Weights of a small transformer language model.
Architecture: LayerNorm before each block, learned positions, biases, tied embeddings.
Training: a variant of Adam for these matrices, 124M tokens, 7563 steps.
Each number is 128 + 32 x the weight over the matrix's rms, rounded and kept within 0 to 255. Layers, rows and columns count from 0. Numbers have three digits each.

# layer 3 MLP up, 512x128, rms 0.115, rows 336-385, columns 64-127
132134132131117149139124121132128131120127124133131128133132125130142139127142133128119148125136122116137111122135122127137129110138127120117127135127131125140134132134122125141130123141123131
142106133106139166101132110072199127112186111122131138085144122187140131141112160100130166120155169130113116157144193112059185138134139127097177202147078142095122171062118130189121183165138109
134134117128116140131124136126126127130125125123115126130123134148128135126122112130135128129114124138131138127133132125107135139128121123126133136122130127131134120128148126138122120129138131
125121116122123142122118140140128118120129125129130131128137126124121126114116117121147128132129138127131129139137129125141143112127147116134133141119141145135116126123133128140126130128122134
133137126131127107135124125126115133126126113142125126130138128130139111124120120150137125125121135113120133126141134122104151129140110119129130121125127126120138119134131120126106127124124129
189127224121211089110142164168076222080140091143210145129092080153167186172100129073168085168120136109039162167077198143098116078019127098176157080018119050099130098124124080158112198135181059
177114122147142129088137152168069112092127168214096133110073143138203142090169112131107136076117135135134148116075063085121095112101115118149146144105115093113160110169145128154137113121100077
154104151120134084157122157149151101146098134139141122095117128175130102115099164139172119093180088080179124124094091165169112099150139152107155210088171147118103127099093150140119070162097145
143201131128064107128073123174081149126176132146084090075108109179133167154117129067207136170114117136124104151207160147128115138130100115132180164144161022082205122123107079175148144125142120
155156117168122128154167134091000192177069158112133050204052034144142109023115122141126155231150064102129111130177119085108076131041158117178161072080103155140131121145091178115090124130154062
132129129128120134125130129135126132128130126131118124139120130119122124127132127128128125137116117132124123124134127129119131115128122122122134119125126126125135128126130127131117122134146137
131132148115059191193059158184074066108079150126136070147090142092143146098159000130160083123163145167167154108125064140133093136121110133172104134155161072151107158128168078090077153146135137
120180199148128147096128180148104068138090151061250091194132037136102119163177162153110099125143146123075123144126208092082108061080171106157138155171117069171192120125166124107049039167103076
143121134148155152179097168115108076106073195098134122159137123118121121149097184195160149116155109078090210122106118205112141078077140127137122147131170026056158119141199101174139146148067168
199080130074115187078205138100075155157186174142166088083115061129183124135133152108104092152128153199085059105136160143159142086094090122084094098118128115174135097085140142149100103122094065
174116127110112152166137125087092207168142117125155057115127097138147160082161107145103147117096171213119175163176143184171098058102154082106172116111125124066144120081120121198104077166083106
125154150095122158180105114183126103131093154109154105120103159093122190113073055146177050113172122163171107081098122178130094145137122125177136132094114091159097105136127131094117153156166137
124141126126125124131135123126128122118135135131132131128120126121128130125126133115131128119123127108134128126126119126134114134127133126135127150116133125137126131121141123128122131124121122
093140122164105153177101107151188109106085157109115142208158079096074086173128116191101107141202160129142127188120163059125143165134078161137153151119102166138143109076121097074129087169155106
136211133095134140135024161171144188117165125103195130164153158092159255142122093126187110150165124119120163152108170205156070111123104040200113166107077036097197147126091049127099154116162085
212083090099083131166168138106088093167148094112133122122132074099160133113082105172096105133137133110153155141163157131171106116188143113129166098106047161076120155093170161168033087148150139
136122131126130135126125126140137140114117133149127121127129135129132125140124119137134136125133114134148128133136136115137129113136136135127139125123125118123129132126133130151128123134125128
121104150162135124082108153134118045080098163152150122101140074164094062171160128130099063169196155102132139187112156143084159075067086165099125171173159152141185207086170118154069048152059062
149182106125116190124081183126119124141105145083154095062192129086150136128141101107172144183156098089097111151180153123141078117149093142175130106119062130129225160104127106200124167098113167
132143124136132120133130137128126122118117125130121127127133138122140122112130123140132115130111131119145141130124138126131138126129123140129129131130124131126130110127140134131131131134117135
186148107120075157150133082162055114173214200177115057056164169111209140105137071139140154103127112108185083124145094128100123131140165072156166122124149135135091114134096056157151153132165152
113138109154136091124125133114160111049070137105157119118191144123112126144087138125125069157096131130097129196106158120145120094088053131075140144082074133098126166104111131177140070200098123
157106112153109145158093101141087118131102151171150105152169163103196151104123098077074148168120142193122204123150103086111064114108147082171157127105168070119183212059153113112115105210141184
212152150124105154255122150205096095164073209095146061136129176094145138045029119103135155183173067068190201135219077225149050109189083088179131115096086184128152123147118133011125110124090153
170123090095108175159133117066092073150141139135090097059117148110181096126138158115130131143147174159113154157094100214143117103121072118131077099136147118145140187130194116136112106138118177
123148128118128140125138128122123117123134118119127135133135126103122134127124120128126117133116127133121140124121125141127128134125134118115131135127132127135132117134134133133128127133126116
130082112108132144168107077138133133134116131146105134109140116165141093073139159097179150082161171116128114136116111126169133122185124098091111135109146120113106110113136126147135128174107138
161167118070089142199077162163082148140069152183204116139146118129141150103074110107096131096180128167102151146123141136120091127046124121139157162041084099093148178046142117154094108255147130
113199114135150141182056105149130144105130147088166159174115170104156171154076086109167170155153107110174162146110150158077080140164135091160156129148086139078105178128109069148110082132098157
149145058079152144107108152094092113109189087138117125077178208092181195092104106089061140133103161127139166183106177187181121141123136098157173122158121162120117213073158077225076132115141197
154136151115110119089139122160121159129125121175151129135152126153161092129107075197154118123182152107150115168126126137153081118123103098114141118097120182102125130053100122122082091179166103
122211203148096104121100206155130103152128088103183157158116140108126127141168115130088101183140075107137213201133127131108067170158138062132212145120047141035181255114130027203101099132103152
158188066099119130160147132128070148165112150224102123108123127161145138152152164097126095102105166140082122212146148080109108120153069077118163117084079063138117132124153124205137186135187042
167085119136142138139161123174144118142072096127231100147101147111107120052116090157141126138230074147146158177177129159133094100103084106111163167000073084094181157007120125109138105219113104
141090198067173156141140088116104206085146116093161160202131131197147169061113132116087151181125095097127173130133132146153129097155143125117154104051078129100092099140147077055113095136059184
128114126122130138117130132119131133122129135122121126126117128135128128138126120113137128127124120127138128140136121126133132130119131129134134141123131131127116131128123126119128121126139133
128130132132135120129149143131128142119136126124117128117136131128131134131131123148132118133122127126138140132128137123129132115130118132119120132140119109114138117130143129120124136134140127
115220129103133135223052182138120127035090155146126131201136109136097120185193176144137114161082155144063183131129112129165137108162173068093090100138153049050118105120130039140049131169084185
147109168108139101127108150127091159083141141137143081131140114161168145083129085135133107070135152179151125139076115130141127112104105098120131112126160146085137159072177141136123068161105145
115137098153120185171081146106137103066110142154119128107055092121137108205147139142116087089135158235108148186119132096161143049124064087140143137116089122091183174101124107091118120196112062
127083107130124179100135217069087107181063106140163132050073101116120138159100138177078089121153131085126139092081171157166121108103087132152092173060148040130124228135093121183061073133074111
165195154156126150175095150070059129146101196164152109069042108132133146139063130082187191178186096087182095069146154131126104135044097148128082084080171097132115121094066120160052174173122082
135129128122135126114131129127131135126130137127134137130126129129127122141136132122141141123132122124130128130121131134149122140119132135128134123130131116126122129125136131127132133132122122
123204072106168086192081111215144155127109147089147103181142144190127144158105111155194114114131113125154157154104150182060105056165148049132138178144114045131073136130101120092082137154113163
149137143100097140179169125073128120129112143077142116146173116083166085085072101144064094166125196192140177136167135118154161121085166157120133061137151153157131181083202121135102040158091137
# layer 3 MLP down (transposed), 512x128, rms 0.0875, rows 336-385, columns 64-127
127122126128120124129124125123132130133123127127131130125128129131130128127126131127130129128131125130129126127129134128126117128130128122127126124131126133127128131132130134131128131129130129
076112089195117105102156130124079123165134142116165118144132067096094145070180228145049101156145036091135129112117134113120000112170118167112140128093176112141053055177154219075215063129182172
128128134125132126125130126130131129134131130133130130127128131130127126129128132131129126126129127127127126126130125129130127126130130130126126126127128129129126132128132129126130131123131132
129133128129131123128124130128126135130122123135126126131131126128133127129129130124135129129130127126127126127127130129118130128123130127126129126130127132131129125130128129128132127122124132
131125131131135130126126125127133123129130128138128131128130130128123128128127130132129127126131135130131127123128132131132133128128138131131132128123124121126123135136129128130127126121130126
096122186142075127173130093113171105090128124209077125133160117138165174180047115143150184057076097184188226172104179114114084130155073151132167136124157145164144155115153064128112118118095101
089102149162145182151141107115133099100119101096179141121198095178084144136062084112122093121127226176093189121153163110140087095080117117140112114044135082139050151142158105148201114110050138
154147153120131077170136151132124138120122122146188142135115157107153113130147085175088084146145093166135086109122125142105119155115098142108087150111171076151111130131127159109146111120139084
151068191162185128071110121125161091108110132105113125107086132105125116122103117170110106149138172094173197114138047158125102124157186122123095167163168126104121084144132192160078092092078185
045110071195097252187121086107107126133174138150158073161152115175124112126086166147245084162199093152124205100081148182143108133118198118105141077165079121141169208093133081105184164101127133
125126132127130127128129129126125126133132130132130127130128130128126126131129128131130129127129127129125129127126127129135126124131130129129126130133128127128124130122128127131127128129134129
085094115143136089116109146096146147177172094159175225137239188163096164106088173155103145155135119086088124105068121081138173130183120182056155155120120141131175031164076142173133125151165171
156058111125193116141132149171177091122186151086133191091089088148155137123202057092085165059130160071134085177115145172118128122151044094164093194134163084135097141123113090133146124175152152
098130135095077060174147113138149187155093146110078082140217177209149071171149126097177156116059117186112101146097120116070098105153170119130170087155144135149135064153104173108128137096237104
134100103142114112134140178201137147070107085081173154244125109073108118133143123185116056179169144118167169117118076095110086120161168178190140112142141170151109144126139081134101102073148116
112100106143111087151129122146113143156132141131115112121133165119139149113166110106136096123141130158127098150164107131127103126135161079157125148153108079129099140066149164084124168136132095
098069159125131170113085085090074102083165101150101153123134129135105163091095153139032154074130133126119155129095155084110112135106143171097133098096116180124141128134122230127102156147146121
129125127128130129130127126127125130123129125126123128129123129126130126132129128126128128128130122128131127126126126127128125130129129129125128129127127124127128128129129129130128128124131126
124096117129119128107100107151111113108144062170127159104119105178120138092201171132101114126096132154047115103107122150145131122137066136118148097188146152125099124151128118133150109130068146
118096089120058137168157103135067133157104075146118011128204078213112090102132139109110109108144097142127188097152105118127099151158156153091105134146137188131064137145131145118078141157089157
133130124108118160119165150093125125091102110132132116136113151192138163117148134086086072156083175194097114109138114134121130128146129111119176110064124129177172218048066164193175183119104117
129130128129123126130126127119125129135122123123129128126131125132130126129125128127133128122130127125128130130128132130122114125129128127130124127126129131132135127126131130124129132126125128
167121123084174132167196094131188082101051116089166140085100105100091112112161136129153159148135105106114114060123151123155112100129060071168131127122172048086181145139092094207127112189106094
137163163138082116172153131108068127162193085155084150165184154133133143125080187114178159125124130112137078107181143125139074126115167113131110118129140064120127163077108158099147144144058148
131130134127130125125129127132128125131130129128129131128129129132124130126128130129125133125128130124129125129127123129131135127125130131129128127125129125127127127131125125125130131121125128
134128103099134152149122114137113075190100087126161134198167199123195104098118095095137129134084127088112153169094093115079093165130211155111083093127076096135122219113138170143165138119148133
180120202153153113103123089114122120149062075133108075092080225160148170138050130090064156037137046132107127107136150148078154100116133186113099086102186086150076130122105153170110190080121110
132140094193123149152112170093149131142135073148143160140099120144190136152115160117164149144172150095116190145101115124167085051129113087134096108099145144130160130071094108152112126120094087
137063169140170077142138108145132062212066071119168169125194057147120123072172153160169078118156206118238145066116129120059069168115100133075132126176138172148091208086148081218128086130199240
156112106160139122188148133084168160081152137156175171136128095203101060108132213102115213109142167136213062107157153116112125136092196147114125094150085110138191174116026115086105102091233205
127121124125131126125127128126127127134129130133126126131126129128130131129129128129129129127126132127128129126124125129127128126128129128132128129130124125126124132125124126131126129134134128
155082125140162117129125127085108116128184161138166147123115123098116131134178053153115093157133083118164123109137146144069138144091099111140117143121122095148120125118138158182127155148121123
148100060176085112132196115065127138100096095102102069158205119156074124139102148143125167160169124137103119144165157146130112123147118064155130144120121134107209148089113124130111093183146115
126117140244112153086149124109020125223089085182072103093098065090083086126082133162096080182106065099111096066215056156120124186094090195105080157134115139122109117134154145091142126129034140
078116141134074210175167169111157094148031081118164094224106055093095044137129255151095161149111078128166099120131172062129087074171092154097146087136187193161102063076130106084107100116170136
126156104144138120085138172112146147128145120124112177085158102128124120141132084140129139170159133099129104170141116128173100151161093167114141128136128147137153105149130174183102119058145111
124127142148107156104196099173051152181094074122179143147074223157176153176096173150110115084120032106096125074190127149078122087138111109173058134083118085204035115151093196175106158137123103
101112179154162161160133110098098085146141125080132087141145110115082124144078123118170147110110166218116109168158150121127103135076151143139109101069100149060121135087104131083175187110086136
110131146133117083195079138127118131101106114160111106178161098098162130129136127098163086140134136125149160137091125141116138131134107134127207115157141173107120172125103156132095126120137157
094128117180094110181133111101180145138188141137094062116149150122133100178206200183125069109111143122194164134102120136171149159116169081155073048137186148157191167106121082177172144098112096
131133128131131127133126129126124130125124122128125127129127126129128127129131126122128129131130126127127126127132127128125126126126127129126130128132125129133131126126127132129132123134129129
132129133127130129123133132128129123130129132124129127128128130130122133128129131127123130130126126135128123129129122130131132126128128127128124130128126123129126133127125124124125127142130126
122186076158084127074200117125133136154084078073135136142128074130045167133117117157159116116046045072032043122155186064169105111157151212149150183107151153167123116197109143158161150155140079
122132149159147140088151125128123130095149131133161099153132112107145135083099090153128082109154114115113132102154087140168115145116122125105160140152100134117153162131135187097118084100140098
127069053079156165108120161207141128138134121137146156060132141153103138094128150138139090138171124111105140075100111141119129173133063128137113121135107145150163150112133105117190130118169046
185153078030209088196157165135119086099110176122066152111194117137114187154144123123099118136099080149181131199121092101105164065156135127148098126174132128095144078118065160101205161146205098
136114164178171117104135150136049152142055117169189097099145174099121169146139120072139119103134137126161115133119147170143113158076052139054115137155089151133132122087132143134131137132147083
129131124127122126133127128123123128127127126119128127130126125126128126128125125124124131124124125128128127130130126125127125129130124128129126125126128129134131127124127130129126128137126126
111095076129129137120132198139177104121168112177117173129149076129148074189102126049071130054113128132156117156059060117124069107177076097142159119158145138175123127083120150133130167134104167
116087118176098119095066085121168115082161094165139113171211170157080199180134111139130169077102126106096145140061108105146147099136127138083122114129127204103110151172092168171154161112138126